config.toml
n_head = 2
vocab_size = 8192
lr_head = 0.00557
grad_clip = 1.0
Each number is 128 + 24 x the weight over its row's rms, rounded and kept within 0 to 255. Layers, rows and columns count from 0. Numbers have three digits each. The size before them is the row's rms in percent of the matrix's.

# down: layer 3 MLP down (transposed), 1536x192, rms 0.0951, rows 418-453, columns 0-191
# up: layer 3 MLP up, 1536x192, rms 0.111, rows 419-454, columns 0-191
down418 110:104180078087170170149130142116101113162137157128146125088146104132118173148089097133116130125135158104139140075143133136106104161114122134177135131112117128125105155081088121104143141137159148152142129097148138139140157171109123107101107148155157108127116133123141088103161114140124096147109131114131121125164114116126099154133160167103114125106136112190130150173129127147126095122116116138132113154108150167126140138136090106118148106100142172090131109101111153101155146103104114088131106174150162147146167107133106066093095109127127091167124104117156140172134109116132137129
up419 095:122130161106101156122133153132124112102081120145173143159126167170110120183127119142135123127106095119161101136088096122114133109176120150168116129148133107134166140164100131129115069123103124113129133155125154144125133151101096133152096136165058105105136153147092190093082101145111101078149156109154162129118128126134098084147091116103097149147108149119144147143134145120163146125159135096108164125114153098152109097169130172118111130120112115135153145144145131165108101130135147134125122125086123115110149130130111109104117114167087169121181140111139133122098147114135144100
down419 093:171111106107112131135106156111168139115147127141165111129133099109109113129112152156091127131172112121156149136126093085127092105138093131106117113138095114181086148129098151120136151104156135098139155154108066144121106115097132163143117126157148117121149112126125123159143175074174125106094159156142138141115134129075127128150182117111105100143132097126149131078117159161150126117146134125121155140116085144083132131120116120102081151103161150119185114133179105149177170141154123099153121139126146155091104121109143142149113126124118098095119134123164116130160130160137154147
up420 098:131132140107120132090124143118068188121132135074130130107149184165124096200128137153149128100113119105141125105129134120150140149109136116122114148140133122166138126144128156116124115132105108116146080141126145064162152116100135107123107117159132137122108151159096144120122117130173149093083108171103149070109123119112132141133106146138159198109088138131087106121132110099115134141159144111128112113142122138101142098118177145174151096127113145144091139165102122125115106114139157126114113111149123130107146116133132121118120117173114059087158124115127132128151137119072086143
down420 099:118134109111128142128154116127088132126137146124112075160129097131114121128133132129143113113142101118114136138118123099136161132109149108093126112131096159102109089146218137154132053116160121122164134084180167139107120145155133134119074108139129135135150129095171115115134111157141168091145121135118133110181124165118100117137079126092062117134109149136116121136144133142130098151150158130122077117187126101088142130142178131147143131112121099145160135149130110151157134127131142133173131134104101128148129075089144170141140124124130187135118125134094120116086128140129124125
up421 063:130134168126080172094113118162100143130104179088139136097151129105159170129131118110118180137140126101115119204153072121114138083169075136171078099142104133137156133132130115139077136109114137117135126178114142093142133103119139112140133103164128123100153128174128162132169154150110140133122140106089143107088162121137131145132127139110111179118104153150085107123129127125143133137149140159101113162126149138129120100129087133119153137101110122135113127171152126146104139075117164138154133118117121157129093150142130109137165100122126123087165117130136106116133123077154137124
down421 054:178121085152116080099136084128121154149104091096077113135120115153142102135149102123122143121104095104104146101099099137161119123130131135102156155146133086176103131159076108158163121115162141163111127137146087124175125164125143101133144131143093133134129142102147135102106177141149147095162161145151112084117162165145140111109105120143141132102106157125145132112113111135138114098099115153135161126131130109138128185150126153155092101151110103152158096083088113117119149081141119155148140101126158147116104091117181132113097107129170113170135115153114133122138137132134103136
up422 101:124160106133072103125156153159096152115158102114081112104131116138141134101099121133078145114130146088124157149135172097139154053121137155122122130102138156116120143140107129156125150096136160108150108110048155116124087156113101136134121101100115154093161158144157136161147117076152138141114147106121154113106130122108150125115132121128129116156147127139143098155091100124094120179118114120150161158096151158097134155116123132119137111087097144120142141136103161131111106136114157173098117122159141119116117073152142164130157092173159108124162117127106102139130125122135130084
down422 099:130104123107156142126151136130117161154151113113106162098134139092120105118110066184107125132124123130109145125119190112136117135096145158095160139138047138102141112120153119107142105085103154122073107088093153086116099124138112119100129143115128118114107121102119123133114094125091119104135164146169111151139094168181099152107118170108150107139133138116086141157139137109133115148134148111153128079129116163107120138116176116091161140090123134094130141116114094116130119166105109145131110080157153145140138176140123140131122142132125114117181120123093121125102130154172125162
up423 075:130147116118072180101129144136080173129137165082145141111140161107122133128146135132117162094169173102105105182135139137113148130122107107140126127114105143161160110155133115111103087124104172108134116121086148085182116121104150139116132132120130118137122137118121149096093109160161130146100123095058137105129126139108084139134160107114167170135129115135129106108105100115121121160146144140108130139138125149115108074141101164103153131136124150105079120155181122119099080124130141166151162143129092125141104116158124116147130102091107099080105118163120146127115160112103129126
down423 072:119084111136137143095169122098149115087143168090117114109117139095137154132140156142133085131126111097109141101120090136151117147089172122126142163138091136119088120078148098127157070176061135134110092095133133117135161172155161097120141146152119130127151100103064116110188094148116124110140123181104124118161105164152122130154141140136128122148133141144099137123109139123136111086097142125133191114152119127122142169152159102118144146081110146164125112130157131159115130109112150106113104118119126135165134128102143150078097124148111130116123148135110110101147127110111133132
up424 094:101140117148081134097143131214105094108157136130092127095118135135078135112111112141120105085109112119117152166123110145155132110118144132117174147065107143154126124156095091152143088129113123134180108134084169133128075134143129149178122095175142163146137152150115155101084104131084115135113127110113155113122127113110123140098095121112136112145109139121112111136092094118110129119148137119131146138107137141112126091154145141121135162142136142139178116122118150127101124148148143138148105102145109143159169121147149141150171121151128116123140186095077131125118137087101109079
down424 094:139111151109125144118114138127163106180135128119134187154138124110139130125116109166116110165111115114120154112117182141123127118111172121132162096126132133116120106145130128138176132123092177147112122106128139057146144104153106121094136118102098133114152120150114166124109100105140137129121147140181133136116109149161125117137142100096124142089152101104108118120122132119158129131166121091152158102119132174120187095105148092125167144115152163098127126085149103092130171166149117129108082109173171124129120112125116128087153139163118161151162132100139149134142098191156095157
up425 093:097116121122154143126143101118164158112108132124149094140182144155147150104121131103151158069150134148122116121148084174128114143137122107149146163098134112144169077102155130135127111072140145153176109133122102133142088111137166107101130145110134120104096161126163160116121177100136154095098155112139141137130142122152149151085165140089159140132122082120130138153114147123079141141130124144136145127145119108132123109091145137156124153154105131106171134154143146123127159138160164099125169101127112153090095115140176137146182089152108115162164133089118105133108169144154119117
down425 098:128126138136137145114178096102138101107130133104141116125146110126125125175172132116129083150108137113142177101130103132138120119122137109099147146128137110164093168108131138108135160181080138108152152112132111165154143114110185198148115139135093151140149087146065121110106106116138101119115120148136138153109137131186148131129110128115119132156154121109116144077157092130142110117108110075167149164138125145135132089128123107169079117142134108176150132107153147091161109099064136137153147164122117124135118148131126133128145084119088110154090112130113128133160154144153134130
up426 065:135138173115086181140109144157073143112131172133133104172160124146159153130166138088107204066168175120122080144152109136109110080152107126163106123123143129179131122153118116123118114099112097120148138151098151116145122142090117145135148112138155145098084151142122157136120116110125114114114127127081136133133161139127109133125119155119141146112091158143105103113152121144143166123132129146098123183131158142147136115126123127134160157091093165162100126144132111151111113123120162134151169093162091087101140086139110108134140101119121138086146118151125112144129133093107142127
down426 056:161103132140105114160124119104097138124060128130137127100156101120112113129122096123072106180152110152118100114122154106124117113093114141106110104116130138098121108129143121129156109148166095158135152154127130090152110167109110147100166107106127145086126142110114092128138166160130150127165157132134152088106167135160139112097154138107135126074120031156114140137120122177128132138141121156115122141131149127130110074165130094155137109137126123126142093137136134107151153150143141106106118164091190123141169149138159089120115161107159136124173138148114145102151147117128103124
up427 096:123139140094143127150116097106132136137082124116136102120120114125183126099168109117136133121120115097129097143129091149161074160115122085140072128129145121141157092142138099115172084141179150121146132135110114137175112164128157113146130143092158149117160081139155148151109161111157151134128147119100163131135124129115126134152114152132102134122115119144128105106122146179143167107131151159158087124140141114102094130147096144126172095141191117172140130133101131185098143119109120078154118157126147108115090156120111129171116141115125140106147114199127168158129114116155135138
down427 095:191153117129136114099116132153125140167117093112093109158137164115134119131152075130121113118169128140142184133145086118169137084152097136111102083116143154149137134136115080133115155144126130075114176141138137098120137110142119131100167131132120060143137116115125135136142100135148161120136093110096114108137075166131154108130119166143141129149087143134142170149110101092138134123105112120132120092149136145138165127117173128178131145135103116108126145066121138113137121094117140163110089068126130122159153190166114127149147123093120104138110143107120121125097137147145119138
up428 092:112143129163111116113152152119104181124123149127118145153109131114129162138128145096161117106112127123111112142099112142145074141127133085135070110096132084141141132122153095142127137112126141112133146121173145112140108124114144155106104058127089144072106203093142128171118127122142155138133148094115121080102140112112127091133165105124142184139128131139099119136095151178080096108144116134122103134158117160160117125116131100119100075112096134172123138134103130193137121146106152141139135118126096130133122122110126147165125099116115140130140131154092100101177128125088120089
down428 088:133126148139123099108134089124096122145123161117163143109168139095109141123144121098141149156117092147137140104126121084136082101097176115102123099112118111137108133161126133118155138100156108114104131107093162148135139144137152098147156113111119095117113118092143095129163128139093154117153088140150138136133119125105133169123133125136129099138140094146156145140087133127078125160083131083108135138184138128111115121129151111136147098131133122130141109166148158108147169119186091107097090123142142117168186115117109163083112147172162095175130175103159147140117131143191127147
up429 104:111132111132147171080111081120141134140173136136144155119167158128136134139102123055160121105122147149095153148110117117141101154143114168142111111119155080128141142139098104138153099122131128150131125153137124112163134097124132116139165130129144155098140118119116145121155133159090178137110119144129100080126184180074135114130096095118130126131088153126147131112124112168111094096122172155147135145090166106123157125148116120138112124140091148146176083110121110135138135165156138183132139132150127136088142112112101100134147108121138129120119130132064130087150182106099104108
down429 103:114136108121105131120107138100171111117092105168123067174130147085128129117108143119115133193101156094150133106096128118142099104155180097142146112166123149159116148102111124183117093119138113110136116136123150122116083104107135149141115105117074096140140128159111136101110132156112118105123122128136101112143153154142098144156158110105127129163126110136132137117184123122161090160131166087133142073116137090126146105097136145096119198090131110116138159126148154132158135130144149135125151125114094139090104119159161160135105161134119101143147125129122145147107195123119156146
up430 088:107099129146111158097095102158127127072173104095156126149190122135085125123113092131144119151155157117130133155083129092121149144135140128147165108125144140128130112138096124116110115131127130131149117181155136122152113104158096129156107145149143156115114118151081162121102113110109141110086137138137121116129147110108102145095153090056159106139109152114156113142145139116139158135118140119155174128163162105130133089152069130110166113147116160105124142160077102138135160133158136132183144137152152154114138147141182119161114127140091123135107136125078163104122148110100141102
down430 088:134118149095150117177093160104140134133116140128161114111113147099099102131148174146115131131089124127162131133120134120115101111140173139123124132145111114127136128165148131139132139119129141118120123111111098123134126109097134120124126127116107126173125113122123140162161123096054088132131085163142146127181169118107156154098117068153128142079088104123117117114159087132127137132102106129135123153148138139138104161086106132148121109105143129131113109122104217114096189083108100133135125137148186111121123066139140119123132117117152114162161145176139137143126071170134151132
up431 098:105141104145140126094124151142101102128118101145129139082136163079097124138126137098134150088108163179137132135095128148174152152159122172158164132091144124147124141111103154143121147153092132136120131139155107148124141072132122128144166136110176131130149142116121163142094084119121179124117141089132124108175125142110135146123128119137122165162116122121095151126070112135154105141112112107130130137134149146151115120129138108115143102140172137162124179102109145079117112096140138159175134132068101106105116132148082167154107097110080154137101101136143146169116149130074112120
down431 100:117106158151133168128181131120116162141159094138121124117163127084145125121119159178143149105103109160125146117156115143107141107075162099126106133169094106098174095142139123112141112121119143139133112114097106153132124135163151128135136157093167127146104129135106138151158143129123118144119134124122119139127121157166139148172098153098137139139156147110130073110081100116069116134167117074101095130134145127118109131168133155110179107138157123128143092156148070134070082102118125151109138111182132119124121123144101153116156122145115127102170122104119105132142138134173094160
up432 095:111142114121080128126085114123096123163126111127111154123147140096159142169116114113121142102137120093123115106158105150148133133119122116141110172120166112138150135173170131115137087117127162122152159095124148121094126136083125154129126115154154111128121131134108172152092167163141143148148119115099100124081106154090142161126166119132137123165128136100093143104124093160100130147154143163105112174121113161148141117141110110169105161118123112146115160142118108121163115097134144144151130120178144088118121133164137084151139138088136098163099132206138126110100115139178167074
down432 094:085139116170112112160122148120095139147121131108111132094132118146095107150118111108084119132077147149136132113088108079090130132135112107064161125137108137115148121147125160155144136102171138130142143099105158106124083162094128123089201135121158136137099139144155177110116129122088145089129145128157131128066129124156139146118101127113144134149124122141114109118126092111099112123148090131123119168107113131136124143136154142149142137108138124052127154078157140055112143142132131131114128131145142118159119145116114107102105142159107082156092086103101133099138142137142166150
up433 105:152140138133139119149151147137104084120091149154151083146116127152131105167080126104151139116127103109180112132120096113112126078155123126154150150079111144112115125186119133132096110110092167125109157145146120127124111114101111167136124145141088107142169164130143156123105146161147126141130152120112161121148146135105088070131127115119145144113123177162126115101118098131151155190172140146148119146149162156140098126126107120108113157144114127156150157134079159151123120134157169125181139141123133097155142089121102099132130097126123146112146103135085127152087147118091181101
down433 106:177123113150118141125098123132103139135140104131128124132118141128127154133112113119101166150183166141104126145097145131149131143147146130138196115097103060151153121131154155090184145113136089131105117123122076103103148078117121128174124124114134151115126100133131119159110142118144128153121118109169075126150135146120192137137094147085111073137108133141171130096115149144149095059086136133130130158155143123119117158132144149136104136123118142158137133111158151128144152123137112135132100118141162161073158159133156163123125149192127119139118112080146149113138150138152126128
up434 101:099124105109144150110148130143127187130095128112144132129127119129161108144104164146133148152101149150145124129150117125128136106158090166153100133132124158146167039157116065090144152091111139113111152141117168120082153126140118123111132130094077083130114100141161118117117180134113152123111134138106174144118159152168094114111157128153120136112101126108113109104108111128139135177120154134092117168090136092112153153117153131134149147102130186103146129139124121109100120123163125182107146108157141144106169122124117151132153168137093130109169129169129125109135116153139096122
down434 107:169118168104105150099105156175138089133126131141140126113108105108111107105088156135134138145132170141158136116078135139158112117122126138143093115123152131138194118085174159143164098110124110110103116110097103080137118110128116146155141158149152163151124099114117154120156145132137132127141096144118177172142171137179154127134143084102127126128176157131074171118146122173173127085093166089089103111111114146126129117136130108104147146151160117168145112143134132144119106146092159088107144160161122086120128123123126158091124127142101139133133130133132110150136137126161148140
up435 099:113091145135092127111141187107074168112133104092097083126145142153102114123131114133151115122126156111111134128125165133104135120149117156119103147124161153125120117145139129129118126126172143133135090099151127124139082116156122159130124133124110161090121124184107181134149118085143165102080107139147154103121142170151163138106155135095160139134102114156091131107101078135133109099171164096110131207157118125141106090116116155137074129156133126088131134146145163166100136114165124140138150127105117134105142117141180150120120110125140102135155157148092143157139159146130132119
down435 103:194124135132148126125130142120117144119122122175125121158085150128107136132137129168130130117158117101140154142126143077125135113137093099148125078144114090085146195115157140147147156121140091110150172140160161103116098103106111145119141126167076097137116118112142096121137117172116156144102114114110192112142140127164148109129137102094102100154156137140141136156140139104151104132150115154107122108132153114054163142136153086142129158133135112136153138115151113135178176150138181142168109132110099132130123140068094145092126146130127163123125127107133114122129136124089147145
up436 092:160160150100110150140107138135118161090163118108136136068121141087132174140171108122136125122149157080138141112106104136127099156146139159110154165136095140125102123163119122120149151107102146098129145122121112135163070144156128101132116142136108114126135120086161116134160132126103116134135127110116138129102128179124135137183131129118132118081116085136135147156145134159120081107124126122110164114137164156080133111086083129129114110090126165150092114125111078162136098150132108146142148109109128139172120131127096110098092053091128074137146106095092125107112148108108127122
down436 092:179150133142112103110097111104148139092138131107099157107052109170113119170081090117120144091207157139115134142113116103123147127182097132132106111133115145120129132089107122117148125190133135104116160104145113140104118096117155133113097132134117158140092149113156107124160078117157159169169127142094121129174094112140128128122153143128124097099126138155118088152094193101121140139145114149104111127118109122121135130097079122150139179114114129145155124122158145129127113150136139149104085118107125130148108172134152144088162127124145157137129110113156147114128118110106136147
up437 094:160154128130121124146123104151131150168118156115117110107147116120143138154161147116152154127122107122121088157101076150137138153144103108138098118146156097142150092124159141169166143117139107096159126117172089159120124108104149147131149145135094142110125118113110132103152142176152139186103126102134128136104160100127146137155114104135143129169117162129134105109134132165091165113123155119134153122129174110130134176148115087166108129089119117164154089125163142146101110150098108153172132160105152111092063115104102137137152096109149107128117105172115110149121124120064078103
down437 094:115135138165094140087108113159118125092177083095098114088131152094120157118118125100207121137128146142143203121137143136138123115106135118131148125137129101095144119123095098123122132103126158143139122151143109088123154086185147133098119130087093119147102127112143118089106163103174136077116141149123094144104120087083122137124149142079112120108155119121131174163111107118133121090139149116153165127104132176150124103135091133115127126145104079133096109109081122113135116125117142152130150079116118121139134113136142134142141118108133150164179164112137145103141152108133126152
up438 096:144161138145130122127141120148115146086141117152125083145139150092094152128116123176135130090141125098132139123182120103137132110128109122193084178067143112150115146127120122093089150152159128086136107137094155161183108107115146157142154119178147130111163146142098126145112115134117095176120146114111167118155106124114159090093123130116119128131101109123120139091141138126137121163152155140160130139105121143167092141075138175117122128129122109152151182171131116168108133127146147116145131148116122136163090136170139128135184114154115128123132104109139126173131140121149179118
down438 090:105139100123182099139135160109156187165151123119122133148166144144153116130141120158115126157149111116108132136105132126145129183114197111153112132126121146109096159126141113139154120110126129152123139123162132128122133134105147081117150182092127152120146160182145102129093141121167135148149190109119125136151092132145111090098088103134131119129102125135105138111136143131143099148124134163120159093101124103107156175126148079107142100152107124108148105124148084148150145202153133105121128123150132116139153144109107135151120177118116115139118119112143160119070110162151068131
up439 098:131105146157149139116144148122128164134166124108141140125129128138140176118134156116131115100167115096180125155112116134122121130138093115139108134093145098149121107116156121094133161161165132178155137144185117110143099138093138110126152102143154128144118127187123167150157157114131129117108164184102111122132140165139109126090141088109150106060109102134079133132126119140136101082134177112115148183124130129139203134119193111122124121105137158123149157091092129125162117120120135142095102111146115141144153127085162139121128126121113112101139139121119080108168128100115128115
down439 100:152099190094063139147116133164143123111154132143123112136159116151078101069097161134089155182152121111090119150133089082121149134120101124139105123167101125118120159128139143123175141100102108130141097150155145178091104159111095145139189120090098152076122133115159135143118149149140104111105128106140114132140126096098140095127122114108120120166157114113106097138101130184111148127094130090113165138143128115079125150129120141133134149102131123140133150144129122137099137130145112146144140129091128138189154127126141143100130105141100101130117092127128115165097161132132109139
up440 106:129121127112125151134127162131110140114132143131163077132167146131111103125155110116144140129149117156162142132153136161093076142144090102155101151135142138148158091123139123119125088125169119120097108142160092114133112091086132085129108182088075089101071118134107142112171140106119089118137104099125142140091147101144151155152120168057148145113128111122167095122127146088137145146147144141120111118160122123133128094113118135125161174161132122112156109128129145126126093172137137121127151165111140137095123054119136127131149112152125134138151146127150130166103143163164111088
down440 107:116096140120104136156131099125120110105159090141142161142120089180121145106160127164123114117119163135087168101101120115114101136151144092134081113140094120126099135118150097107157101118114120086163112129117095177102122077152166169092151122136125126147108137115102147096107112155086138114121156121107092113122145112124131103143169125088109110134155163085134148078124136101139164118125099118142154158150140158119094098136132129141152189131122115102118188130148126130128112142115160107115143170132127145150089138155125091135164122129154141142100141153107128128173184145122119171
up441 109:175139121122118109132098124159135166125125081128163155134129124091171160112146135141105165106123125128108117136156132109110114126132095149158147084118078158176119082160154073117161113102124119168102126136149126112125127089134121104140114160117089097140138113146166169085131129105133136165099111086118123135103149168136101121158121089089138122116104114142131091149140111094130150115136160166119124162122154104146111116158089127107106140113124112140094075132140085133110108128142117141147176123088085106154088128074149154137149120103131151079105148139147153106104131140151132140
down441 108:122117127114150145126123125127108145107104127120129175133101098117134143126104139125172162129126118087112134082113145079094142150107145165110178086123109120138115127100125135190152102139152113147100103142146119131124126119133123133107065122126121117134107137167152122095101095180100133056177114143125089139099106106163121149143171145140094134126122128139165126147138120131141167106105107068188115113143147132133107150154127131098099146104101101152122122129105131144118126145147101100111133121201173139108104127134126159126121082106152124156164174138116143156129138144098140118
up442 096:114120135177130167126117137118125139097148133097121144116107128152114154107160184155115162109134124139107111132159160143128087130128092180116128110147073131153109081123091087133125122151187130117125097132087107118137146100106127119140116148144123144128081081114114147113122133135115104099081147113130098108157131126172105129109154129118165195139131115176150144138119136128135137173101138182075118132167125110147114128122118130127125131142130120160131150116105122156130140143107153157139098096125099110160125128158194157156156105099102118090156123132137121139135201144138127150
down442 097:166128165124161127173120140125122113159110120138150152114131126130062152130150137147135140153162157119141123113162158133121094157111093140113138111080109136158119171153140106124176151149142095114114110101144104133121161119179132106125130187079148092119093102151159103111150117135125135167125105162128110128165150134105097106119137094110069078118125127143135144115103164093122114119101130123135141106093130108125105128115104146125119161119076094109110121136099122090163097155156145112137127111132165123135108146155118138108123161111182155132133127125150151183108116183109169140
up443 101:157062133156157122132123098134136141070151079117089139139129137110135171149181105091114126095125121171111149120099118169163141177128136115125104127156125078117146111132126121059097144130152113133111099139168142122143112147128129130147166139158123134079132163098105112136134163161143135137096121093120134142131133133111170129115130121120170126154083144125133112110137130143094160106142146122117143134147177088156157082150154112148153099135126115141158087116093125104154106150119129131128133107135139135126127110116183120157100130106119117113164112100103106157106175134084121083
down443 092:157146149120159144118127128130116120155113139133173128131141133124090134133121176135118108194061171072155109118115148140163149087115179124129123125132126150123115168154153190122138067129106124104067153103139142144128118111126161138137145183155123139152148108124115144144141122102072079134121152145164131144155120109160136083115103068145108125157126150120109134073161083108150119099119112077132139114144131150112125139095106154108102136124153093145137150151120152143148123083124127118133153174118124122115156127120146125135122136129146125160158119126110129130129121127174138118
up444 099:121094094124125111147138141146151102113130152101090109134149116124125184161148147130129128136130123101167126134123109119100172148122108146127122120148101117124111115165133129096111118103113158145166090183145162105140098101134152092102143113123152121091091131126185135154131096147130118174151122178138139132121146133168122139145147145116134170154047140124139147121109147152115125113182133084143141163165127114122142103136072164169095097131165145118109122126159113117142155109143107106115155076145124151100125100145075113166123072127137126131170125140115099138121105106146141129
down444 097:120164139146125145104116169103153125150150126135118169122108128137150105066076147122082101115078126128109139110142148108116075128129142178132119124155138110118099147136137122150100143165147090106078097107101123120128164117104129115107109125119136139115116139126081150090140146127114143105117165114112132093174101137099106101094191159115102091127143137109124107135115142106130122161117125113159075109158108140089109100123152158094184095100155110088163159108115162134154122123146139091161115125131141102132137145154105141085124144107174115135143099130140126121136150126156080140
up445 113:126136119123124120115141163118142120075098125099094096124128158128112109118169136101139134102136159108127076139137151154118170130109117134117151164138168124121145123085124166132085145125123143137129155131105105131093094124138116114137106146147137134101091073121131133182114114101119160117109137161152097146104128095146133112095167110133130129154123143109066131165137111153112150134122140184125162128118120144119099093082106129150081191089133134163093124107128102152153123138153116143176105096082095152137091105159161131145156136116108077129164090138091148132151145124113136120
down445 112:142144139150102109161151169113117094131121109119115120136161112155065129139074090100135160119151133124186165097133134096108118096151110130101145129109101169138105121087108140134094168183165123121183115128138055166152144143150149119082136124107140122130104124155137148122110134127122142102104144136112104106114130110118114151089088129135145139166163106142149130137116148123084140060121140150088076128128108141128120157124134155161096137106114156121103123145156115114115148151142120093130112081101120144137139120110102161158128110075112143148132166142116132159132150119109136149
up446 095:112132112139138091137136176122135131107127127132112090136144127159141103135107152156140129101150108101156103122149153147066145146119121111126123146074129133119116095164132119139122120179117140150164107126107119103162118123115129173118143082185140127146128158113095111121130162170111115116128142138094091126113156175077137121155130109080164115101099108147099137096143112149103130136150177133102121170131110152124087123098111163101122108155093129149158144170129101132136089095106155109186152137140135113141117167099151081137127105099144132128123137107089075109112140158091117112
down446 091:156129151138114098081156136148098113109124120104125127120138131123120117152151148086115126110168133119118148107124145112086117136048129116112090130146123111080144131145102105125125191146130123105121125127155145152147144151130103121145139141132131104078089075102135107132153114140101134107122138145103139123089098187130108112118058086178140171114126098160118137125154122132102092126140172144130140136150124119120121127128122100149151107125135105149147108086126143095100167083140087141137161093129137114118178123111079122158131124115157127168153086107152090134134107081144119111
up447 107:087106118139090124131158101163137147097122165146137143108146144107155119118133147106110174133156127092120077183155098170064163125134113131149144185124148139139110124122156160115133129092115148158149132098090171101166097121085127088131133141121147180139119101148143167191091127109085130157137119122109097098142123122155126137133118121139124138147141124117119121174107108120088155158114148118131176107103121143152134085137120135109101153079134095131110144100109133156122135140149127157123112158096067130119114111157118148140099143121083114112140156149138103119122114112143105126
down447 111:167128148125151132175152160150122126105122143114138108124151123115078173141132125076113107116199137089113118106090130135081161083110140115130133139093171112131094118121148146130132134111149146099176108084132134110151130167119100115057114156142122094117100115194112132123128094107112069153132116139117142143143136115167126123115124120110130151126107144115134091142114128127145109079160134129100171138107132128164144110111156116134110138116126142141111177132157146151129122116134093108097146136148141145114108166170122088097117119187083138138098166097098138128106138125141127110
up448 101:122168112126119125117132118120129115139176131083119150141146101127153144157091098127147163112147138084108132133156131138138150143109128124123131097097095110157167112123137107147129087139101103097162134102107120084142131110150117147134107116151097087145194134137100146119145124138167110108113092084102070100109139114097136112116116121124116150147115122160108091137164086126101152119114091140101173148155141122107130129109091101123184112160089119155119128104144099121091126079095131114171101096177116165136071108157115097144148131174129138136112114134142145113097157113097111126
down448 108:111141116148119129121176185115139139179123107113055169112136110146117146135137139167150156154102119156114113141128128109148176105120142112116152087105120128159137134156110118128153135142124114134138112116124116112088160123159094085115136123103082095125133131170167111139135153163165154077090146126097123153108135123135132111107146154179107152098099111127125131176122177111140155147115120129129086131130099139057157144120155109096135146173117153123120140151167110131133118140131156122150145126162143079162112124119158160089118136126097139101124178138125112115115144162097116153
up449 100:138139159103126200142133118142119153125085145161152089128137131135149175130189115109110134118139121090134089153175131154138119067118130095151102138111143118165119121165141111125095118112144152107109181123076145127117164160125156130122131129111145153126140105126151099177118139180142140138128113104097114137087110136113111107148083142140169149112139150135087115127112114188094121156132093152115137124123134141139098116129109116122152140130143114166114158136070127137065110148114113132139167152136130091114170110094133115170130134111108112081170107117127151114124125113137153118
down449 095:146116152089144139130126114111116132118130086144119115094146080164125140129152147117167115120115139112138112112154148124098148138165122114117099126127106154119123100127054136124097163111133144114115121137129107087141134136132128143124135147156115096130123134113167148143107152106110114129106130118120129138076158204138117120143108064133113120135128133089077179167156142115114166111154121132110110161113103163134193087125155119190140157168159111098168136116121140135146138118114134142119134166124133126202149119151135130162155109101095080103155130125108134105101116168116103129
up450 122:125093140121122091112123118155151118138128113077134115147139147107175131207129114143123147097181106095162111118096076137142090144138110123131080114160094104161178147136115139100114145150145098087146115133113125125212139068187116133142138104113152108131132120105089091143138155081127181148111095140139136141091142165145142132120150103135116158124126142098106127114148125159108142136121122144098129129178114168119107110092138151166128128109142130098097124148120141127112139120135114159140140123112136158140149113150109142124147129182141109119139129115132147101156151118117087122
down450 121:141072119157135135167148107148116148107122127147126091149138149099155117143118159115161143144108127090150144090159154105136099151101157124162165129121079123121123131130121174162122102075148107125095131122156122083177132105138165116140096138153115129132128141155116104131103137122054093160122089125146160106126123129175156123132124149105140151154096162101160205144122108148140135125169113115127167134161148136168144138095145135126125066130173116166129140121163122167147107135120112164130131140159117127126125137139132141115125149188105149142151161123123121110097145144128138148
up451 108:069143119104085133117149144174132129076128121088129129079121102130110145101149174090090124149156134135085114136146128089121137053137132150133127104131132121140101099148119145164125122107152164128135094165120157080138127116108129144108135114113132097092114126146178157155143179078114150091097154145134109152160140147147111130106129134120163129107120126134151143139120112145124117123142130119119144170133144123142117110083119132080105155117092109111125171122109167136146112094091118143115167113129089138116149102134141129166179117165110084104115136134108129090188122137114132110
down451 107:115091086162116099086127146141098146163147128112111154126107149143146102121095091121068193139132127157123122112158147098124180063141088139110136113123124118095122138146119117136111110166147117121130147154125186108127139157159194105130133154144137058091131139052151124139094173134102138124088127150131139112162115101124153129085121188137148144122127137137099171108127132097119134142142118122130116149125107158150120132100129152100131171111117110122135126123130137115125082117139132118137150138154065145135092122094138135131154136115118118114118120116089144141132140145104111129
up452 090:129099164131096141121093116133087148134155103134130148100136162079127161122158148099116120118110113132104090144109102107099148131128104169162155121150153154140153127138095145155125137162134171116165162167154120133152092094130162084139142150135144085092099109150148148139123119080095135097120115114133096143122112145156131117172130066103177163104147124126117130160166116081121145133098178143113092129139130110149111100142145175144111127163118132158099148149111148146117073121151100130135108113091122113152121120108149120132109116106094163122118095129136166091144124080143143129
down452 089:136124132121140147154100128152154140098124153137149148087128114134118147092151097134116169147099157069139148071113161137097085116110117087101135152120103112107103131110114094150138105100137151123148096141105177119110125160140130156124117110108117079134086120140112191113127090107126138123153163170140148120151108123132091124114159157136109133112160083119136103140170125129136065117135138143140118149150152144112162118168137139107167122088166148160127132138167132164153102087136109096126106158148126109143149111113144132135091150121063151142148151137113148094118118073130121136
up453 098:121154132166126142109139155150081112141088151124140101123111137132135128163107124126084140132179175132129095152132148123138142123125121144165123100112137161201121103173154135099149096132131120149091146137104124153085137136110130119118101108121184121119094139130126108117107154152151126164163144116087138133097138130144155128154132148173147126110135106117147085184120115211143101159173102151123129153107133136076132125123099156104195098125125139146098144163119115140117099143144109133128140144131132131087126139095133117138160145115121066144125142149125108091130118137160124082
down453 099:145130136127127109163147162128132163125126185112105115123136112121106135187126153124078141135131159112095130131114147203160118101107115133106097113111138139106135150126145122157172122124134083134132076119119144115120141150137103113105128121140152110158133122119130087130118131100111159112140130160168157150084148173130106107129139128088097146093120108161096136129099118134120082109177133135103082123090141135072129144089138111121112165139142121123146116072177117127124122102132176125124140128109150080143130084125139122084112109101128121139103157138078146099137183093134156123
up454 103:170127106166140157162173142124101132094131149117128126105138182105100094132107137142110137137184128119137134116143157116137119112142112154142174122090087133165105110093074115116100122110113174113112084128128150090161132114107132119132151075135098132087126119130152164079132148100148105105117126162106113121116153139124153095112170130122184153153150161079106142108155121111155093175115123119114128165156123157126151074109102132128103116083135140137137085121125164178110100117140137139125158143134138113131094100158125139138127130139121095141150100121143124120093137166166124138